config.toml
head_dim = 64
vocab_size = 2048
rope_fraction = 1.0
bias = "none"
init_std_o = 0.0128
init_std_up = 0.0777
init_std_down = 0.00856
lr = 0.00577
decay_shape = "linear"
final_lr_fraction = 0.1
batch_tokens = [32768, 65536, 98304]
seq_len = 512
train_tokens = 423200000
Each number is 50 + 15 x the weight over its row's rms, rounded and kept within 0 to 99. Layers, rows and columns count from 0. The size before them is the row's rms in percent of the matrix's.

# layer 12 MLP down (transposed), 576x224, rms 0.0437, rows 521-530, columns 0-111
101:54 72 25 40 74 31 35 32 64 46 16 62 50 37 58 27 61 66 47 45 35 49 59 48 59 80 68 37 71 51 31 57 65 52 45 75 47 42 44 71 55 56 85 48 52 29 23 67 61 80 36 51 48 22 65 63 55 41 36 45 61 29 48 47 31 45 35 46 64 53 52 62 51 56 44 47 55 52 52 33 41 41 26 59 31 53 61 19 40 35 62 38 29 45 51 92 38 42 41 54 55 39 69 19 27 50 28 44 65 27 44 49
098:42 63 63 42 48 55 64 75 31 42 50 27 57 48 77 47 45 61 74 38 30 52 46 55 49 49 37 62 27 66 59 54 47 67 52 34 51 47 18 36 53 73 69 56 18 30 32 30 55 19 68 54 55 46 59 46 49 49 61 56 52 55 38 79 61 41 39 74 52 41 71 39 37 21 28 32 36 57 38 60 39 56 54 46 63 61 49 68 61 62 54 90 23 61 67 55 43 13 57 45 48 72 56 43 62 45 13 55 45 47 51 75
101:48 31 67 29 38 59 68 71 46 33 50 36 41 36 55 42 34 59 53 58 42 28 63 64 46 50 64 60 50 48 60 61 61 24 33 49 36 26 51 54 39 78 30 51 52 63 51 69 89 51 45 59 59 55 51 24 59 63 38 83 25 34 39 54 82 16 67 48 44 44 55 61 36 43 52 67 53 60 67 23 48 55 55 22 63 18 65 78 50 51 61 90 46 72 61 25 32 66 33 21 61 60 66 38 45 48 55 67 27 38 57 43
104:56 55 64 61 47 48 69 58 50 55 58 54 37 44 68 37 85 44 37 47 20 59 48 56 72 45 52 58 52 68 51 77 63 60 38 56 39 55 49 45 36 41 56 55 25 58 82 52 28 66 66 57 64 52 60 57 54 49 56 61 36 24 57 53 67 52 67 28 46 33 27 40 34 73 59 37 57 54 24 50 53 61 68 61 25 72 57 68 43 54 26 43 65 39 54 62 24 82 26 44 54 55 68 48 33 76 27 99 47 71 54 41
097:46 49 51 53 53 70 35 72 83 58 65 69 44 37 39 46 59 58 49 79 68 68 45 40 34 60 28 65 50 41 23 37 50 60 51 83 61 69 73 44 47 36 53 29 35 29 62 75 80 59 42 52 59 57 70 25 59 73 34 54 67 45 75 44 48 30 35 66 46 46 42 47 46 44 34 41 53 35 30 71 49 49 64 65 70 72 48 61 40 71 41 57 60 64 91 48 66 35 44 45 62 36 38 27 37 85 51 77 64 64 55 31
097:84 40 70 43 70 37 36 52 61 49 74 40 34 49 36 51 35 54 67 61 55 55 50 73 41 50 40 53 54 62 34 56 42 46 64 49 46 49 69 47 33 52 46 37 40 41 41 59 52 65 40 38 32 25 41 61 64 68 55 35 56 45 71 26 65 61 63 41 38 69 29 57 58 56 63 47 43 46 60 59 59 53 22 55 70 55 40 74 29 35 64 31 30 43 30 50 61 57 54 47 42 38 35 48 43 64 52 14 67 50 42 42
102:45 67 45 41 54 50 47 37 52 51 78 51 36 60 42 49 50 57 35 53 32 52 62 39 40 59 49 66 65 55 67 39 64 54 34 45 52 35 18 22 85 50 35 48 20 46 45 53 58 42 19 34 70 43 54 61 83 39 44 40 46 65 51 34 26 54 35 43 23 60 63 42 30 61 39 57 65 41 20 70 34 44 37 39 50 55 38 37 51 59 41 26 47 17 54 43 09 29 64 54 55 33 36 42 65 75 40 42 55 56 14 35
095:36 48 50 29 64 43 35 69 77 54 44 50 67 30 22 60 49 60 47 78 43 30 48 51 53 39 19 64 68 57 69 38 52 39 33 30 61 19 40 76 40 35 35 68 30 47 64 48 34 56 68 35 44 47 55 55 66 57 79 43 59 81 33 62 67 39 44 28 45 59 46 76 63 48 83 39 48 28 57 46 67 67 33 30 35 52 43 33 50 25 48 66 37 49 36 36 43 64 54 42 56 37 64 54 66 77 69 65 57 57 59 40
100:56 44 44 21 57 43 48 65 46 47 51 47 51 26 69 64 66 57 64 42 51 41 35 68 52 74 51 56 59 21 44 52 28 36 41 51 68 57 38 68 44 47 23 48 53 47 44 91 34 18 58 46 48 35 68 52 63 67 67 60 47 36 46 44 33 47 51 49 48 39 53 36 68 66 69 72 57 24 41 39 39 60 65 44 54 60 49 41 59 65 34 17 32 48 59 67 40 41 50 56 45 34 38 55 24 76 45 63 17 66 60 70
102:42 44 79 61 53 64 61 41 61 69 57 37 42 61 70 64 34 45 49 61 58 42 77 68 23 57 60 66 62 64 79 92 47 46 68 46 57 69 68 80 35 53 51 53 72 54 58 43 45 39 80 31 59 59 63 74 33 28 34 57 51 45 45 71 82 26 51 64 23 66 44 52 51 55 51 43 45 63 21 70 30 17 32 74 61 65 56 43 48 41 26 28 23 42 35 37 40 17 54 66 58 39 33 61 52 78 47 31 61 57 43 48
# layer 12 MLP gate, 576x224, rms 0.118, rows 522-531, columns 0-111
101:73 44 51 28 26 18 35 68 74 36 33 40 67 61 57 47 43 72 46 57 51 61 40 51 50 59 51 73 20 37 34 86 67 14 50 67 43 53 29 42 34 47 67 34 49 49 34 48 46 61 28 38 44 33 56 43 51 46 71 55 58 44 31 64 45 56 26 59 40 40 60 70 66 26 49 41 66 60 57 38 84 27 40 46 48 54 53 72 22 18 77 68 70 76 32 53 44 41 50 65 49 44 47 47 24 50 44 57 54 46 46 43
105:53 46 69 63 53 74 22 30 41 39 51 61 42 58 70 58 28 46 69 46 80 23 25 40 42 59 64 46 48 84 30 54 44 57 34 66 58 21 66 56 67 37 69 72 67 31 51 33 78 52 72 28 37 60 70 45 83 55 68 32 50 52 52 52 60 33 53 48 50 46 44 23 61 38 45 42 63 40 75 22 58 34 57 13 50 69 32 34 61 63 50 46 51 19 38 38 53 34 43 40 23 79 56 45 47 48 45 45 59 48 27 40
100:50 54 58 52 34 75 70 41 27 50 58 42 58 72 34 56 73 30 38 55 24 64 56 60 35 52 30 47 73 61 30 53 64 45 26 58 66 54 24 37 44 43 59 59 52 56 48 62 93 44 47 28 52 64 50 65 21 35 34 42 47 57 56 60 59 53 51 47 48 67 68 70 60 74 55 72 46 61 74 37 41 59 41 49 39 55 48 65 37 45 55 53 35 45 47 47 60 37 75 58 21 39 38 53 68 61 45 41 33 59 66 54
097:75 77 44 64 48 36 36 53 42 38 62 44 56 45 59 43 44 65 51 59 43 50 62 70 75 43 77 69 62 56 27 47 55 36 71 50 45 37 24 63 33 41 55 59 48 39 63 27 67 63 56 31 54 57 48 42 70 55 44 33 43 47 68 82 34 51 69 91 39 65 46 55 69 94 51 47 35 47 58 25 74 01 41 51 66 43 11 48 41 39 72 51 50 37 48 60 67 48 37 25 46 38 23 59 50 43 45 50 32 31 51 73
101:52 38 49 65 55 35 53 34 61 56 40 28 50 53 11 58 53 41 58 64 36 71 33 51 43 39 34 33 38 51 58 48 49 46 39 55 45 55 75 56 41 67 68 38 32 49 55 63 74 73 25 53 13 38 59 85 45 42 64 59 67 43 42 60 41 55 63 41 79 26 42 34 39 49 84 36 54 59 47 53 69 50 64 67 78 41 68 52 38 39 40 35 43 75 67 17 35 57 31 48 64 19 45 55 33 42 64 76 51 63 48 36
103:42 80 51 54 61 25 73 56 25 73 74 48 59 72 45 53 54 54 09 35 37 54 79 44 68 63 40 66 28 72 40 69 44 64 43 53 66 55 58 68 63 52 42 41 38 61 55 53 41 44 27 37 38 51 50 30 48 43 51 67 55 50 65 28 54 62 69 56 67 41 53 44 65 52 45 64 34 42 26 73 39 37 55 53 79 40 95 37 43 70 24 51 40 53 63 32 52 58 44 72 48 79 49 57 22 29 67 66 78 64 74 74
100:71 63 69 67 21 50 45 55 56 56 54 73 56 48 34 43 35 55 47 61 66 56 36 49 70 61 33 27 34 58 65 54 57 55 39 84 65 32 46 57 45 54 36 61 37 54 51 47 54 31 51 24 20 28 65 33 64 64 53 41 41 33 60 43 41 77 67 62 42 62 33 69 53 44 54 37 69 59 47 72 34 79 74 68 43 40 57 67 51 52 57 82 21 36 94 41 68 49 40 54 16 60 71 45 35 63 60 52 61 63 59 48
101:60 37 66 63 68 63 63 33 31 49 42 73 63 46 61 45 56 66 46 56 59 23 42 73 44 60 54 79 54 52 53 46 65 48 57 49 28 40 44 56 50 59 69 38 52 56 72 46 44 51 55 49 75 46 73 52 48 31 62 42 51 77 38 43 38 49 64 60 56 51 40 54 57 46 35 47 30 55 81 44 50 56 59 29 45 60 70 38 57 42 32 63 42 26 61 47 70 73 46 53 49 60 66 51 57 62 82 69 42 48 54 53
094:47 46 51 57 47 45 59 41 32 36 58 54 48 50 84 47 72 57 35 57 51 63 53 59 46 62 60 46 54 42 43 26 46 36 40 49 54 59 64 52 43 30 47 40 53 47 57 39 64 20 52 42 55 71 54 75 59 52 44 61 49 38 76 39 21 13 43 56 45 26 37 78 80 59 92 41 55 43 52 65 70 84 60 59 46 31 83 43 42 49 60 58 26 28 40 73 46 23 44 37 31 47 40 42 70 43 61 43 52 63 43 42
093:40 18 37 71 45 48 37 48 23 51 27 46 63 68 33 71 47 49 21 59 39 58 54 20 28 38 27 41 39 50 41 38 22 34 48 42 34 61 51 55 57 46 53 33 28 73 70 30 60 35 37 70 36 47 44 39 46 70 23 35 34 69 67 57 45 49 57 47 61 36 60 64 59 61 55 45 42 41 30 17 84 44 32 82 51 36 38 78 26 49 50 50 46 60 64 48 48 44 71 39 40 65 47 51 47 62 49 43 78 54 65 45
# layer 12 MLP up, 576x224, rms 0.126, rows 522-530, columns 0-111
100:44 65 30 56 40 09 35 40 76 55 58 37 59 68 59 65 85 44 73 40 44 70 31 39 35 40 46 37 45 49 51 38 61 48 45 60 46 70 47 55 68 36 53 65 61 34 16 68 46 46 21 20 42 60 29 46 50 37 39 45 40 38 40 41 45 32 77 59 47 82 57 62 42 13 69 38 50 65 50 65 66 52 55 54 52 51 42 31 52 39 48 56 54 81 17 39 44 52 27 46 55 38 57 69 53 50 69 37 64 31 57 49
102:72 39 35 35 12 09 33 63 48 60 21 61 30 40 29 68 65 70 54 24 25 66 39 41 39 45 42 51 69 41 39 63 53 62 74 47 47 56 40 38 26 25 38 69 37 72 47 65 67 41 27 56 66 63 72 68 53 46 21 68 68 41 50 62 46 58 25 28 38 35 60 26 57 45 61 55 45 66 24 42 47 55 47 42 58 58 60 45 54 32 29 92 36 64 46 49 40 56 60 58 43 58 44 55 48 47 64 73 80 53 41 64
103:53 41 51 58 64 50 69 54 42 47 25 19 31 29 37 50 49 70 78 49 66 52 50 40 56 38 23 57 50 47 44 42 79 71 99 54 43 47 47 49 58 62 35 32 40 60 82 67 80 29 63 46 65 36 57 18 28 50 49 49 56 22 53 30 65 67 39 49 53 58 51 61 32 42 43 66 32 50 42 58 56 70 16 40 52 61 51 45 44 29 91 59 64 45 62 46 44 38 51 51 74 41 43 53 68 77 62 63 65 38 69 61
095:46 28 33 32 34 56 69 29 42 47 60 76 44 59 35 47 72 55 57 41 49 39 62 45 50 40 80 50 55 56 47 49 38 36 53 65 55 46 09 67 46 26 34 36 40 62 27 33 51 53 67 67 56 20 47 61 63 29 55 60 47 43 49 63 69 63 53 65 33 63 56 31 70 55 40 68 57 63 46 50 32 46 33 33 37 53 43 56 42 29 62 52 75 87 72 25 84 46 81 53 47 62 57 55 76 39 44 67 46 48 54 54
096:25 68 53 35 67 33 79 68 65 53 35 52 42 69 52 32 30 56 67 44 60 86 39 63 37 70 67 28 65 59 35 42 44 71 46 79 61 59 40 47 55 43 39 35 82 56 34 62 51 05 64 51 53 39 45 54 29 34 51 59 29 60 45 59 46 21 41 62 37 24 64 57 58 54 52 57 45 61 53 65 54 67 40 37 63 55 31 50 79 56 43 34 73 44 75 30 36 23 29 39 36 59 85 55 43 60 48 27 25 47 54 30
103:54 46 53 48 52 78 55 56 72 62 62 66 17 46 47 26 34 71 42 37 46 37 36 37 81 18 36 74 48 79 84 32 81 42 52 49 57 24 33 59 69 53 36 50 21 48 30 54 27 43 60 56 53 53 45 55 66 35 59 67 63 59 42 68 60 59 47 55 44 62 63 65 50 43 76 51 64 44 49 88 27 63 67 60 49 60 11 70 53 26 61 67 49 51 31 62 12 45 64 59 33 50 55 49 62 60 52 59 69 48 80 59
100:55 55 71 70 51 70 40 68 42 69 46 34 44 26 23 66 26 73 83 64 58 47 70 64 65 63 71 46 50 49 39 57 67 64 65 63 39 79 60 52 52 49 66 51 43 41 54 50 37 41 57 55 45 67 63 30 41 45 61 40 44 27 76 66 66 65 60 24 45 20 59 64 53 42 62 57 49 44 42 24 31 74 42 43 38 43 64 72 62 38 49 66 54 55 63 55 55 55 62 47 39 59 62 42 58 52 67 71 51 63 73 68
096:51 49 58 78 68 39 68 57 14 67 52 51 44 38 66 50 31 56 45 46 76 37 94 39 40 76 21 39 25 70 40 57 53 46 49 55 59 62 34 83 56 63 40 30 69 58 70 59 48 48 44 28 38 35 49 60 42 42 57 48 40 61 23 79 65 32 81 51 70 35 57 46 71 39 35 49 45 61 58 52 37 49 58 50 37 64 61 49 47 53 30 42 72 54 39 69 66 62 61 49 27 23 59 90 60 42 46 45 10 59 42 58
096:59 57 55 47 53 44 56 55 48 45 68 47 57 58 51 64 82 43 43 38 57 44 39 08 63 53 30 44 49 75 64 38 34 80 59 58 35 43 51 49 49 59 55 62 53 40 41 69 49 43 35 35 69 37 34 30 62 33 53 52 54 71 81 34 43 81 33 48 08 52 59 61 59 26 21 57 63 26 59 61 78 53 53 45 39 40 23 50 48 73 57 53 65 49 49 31 51 60 45 59 58 40 60 39 72 54 89 62 60 38 76 39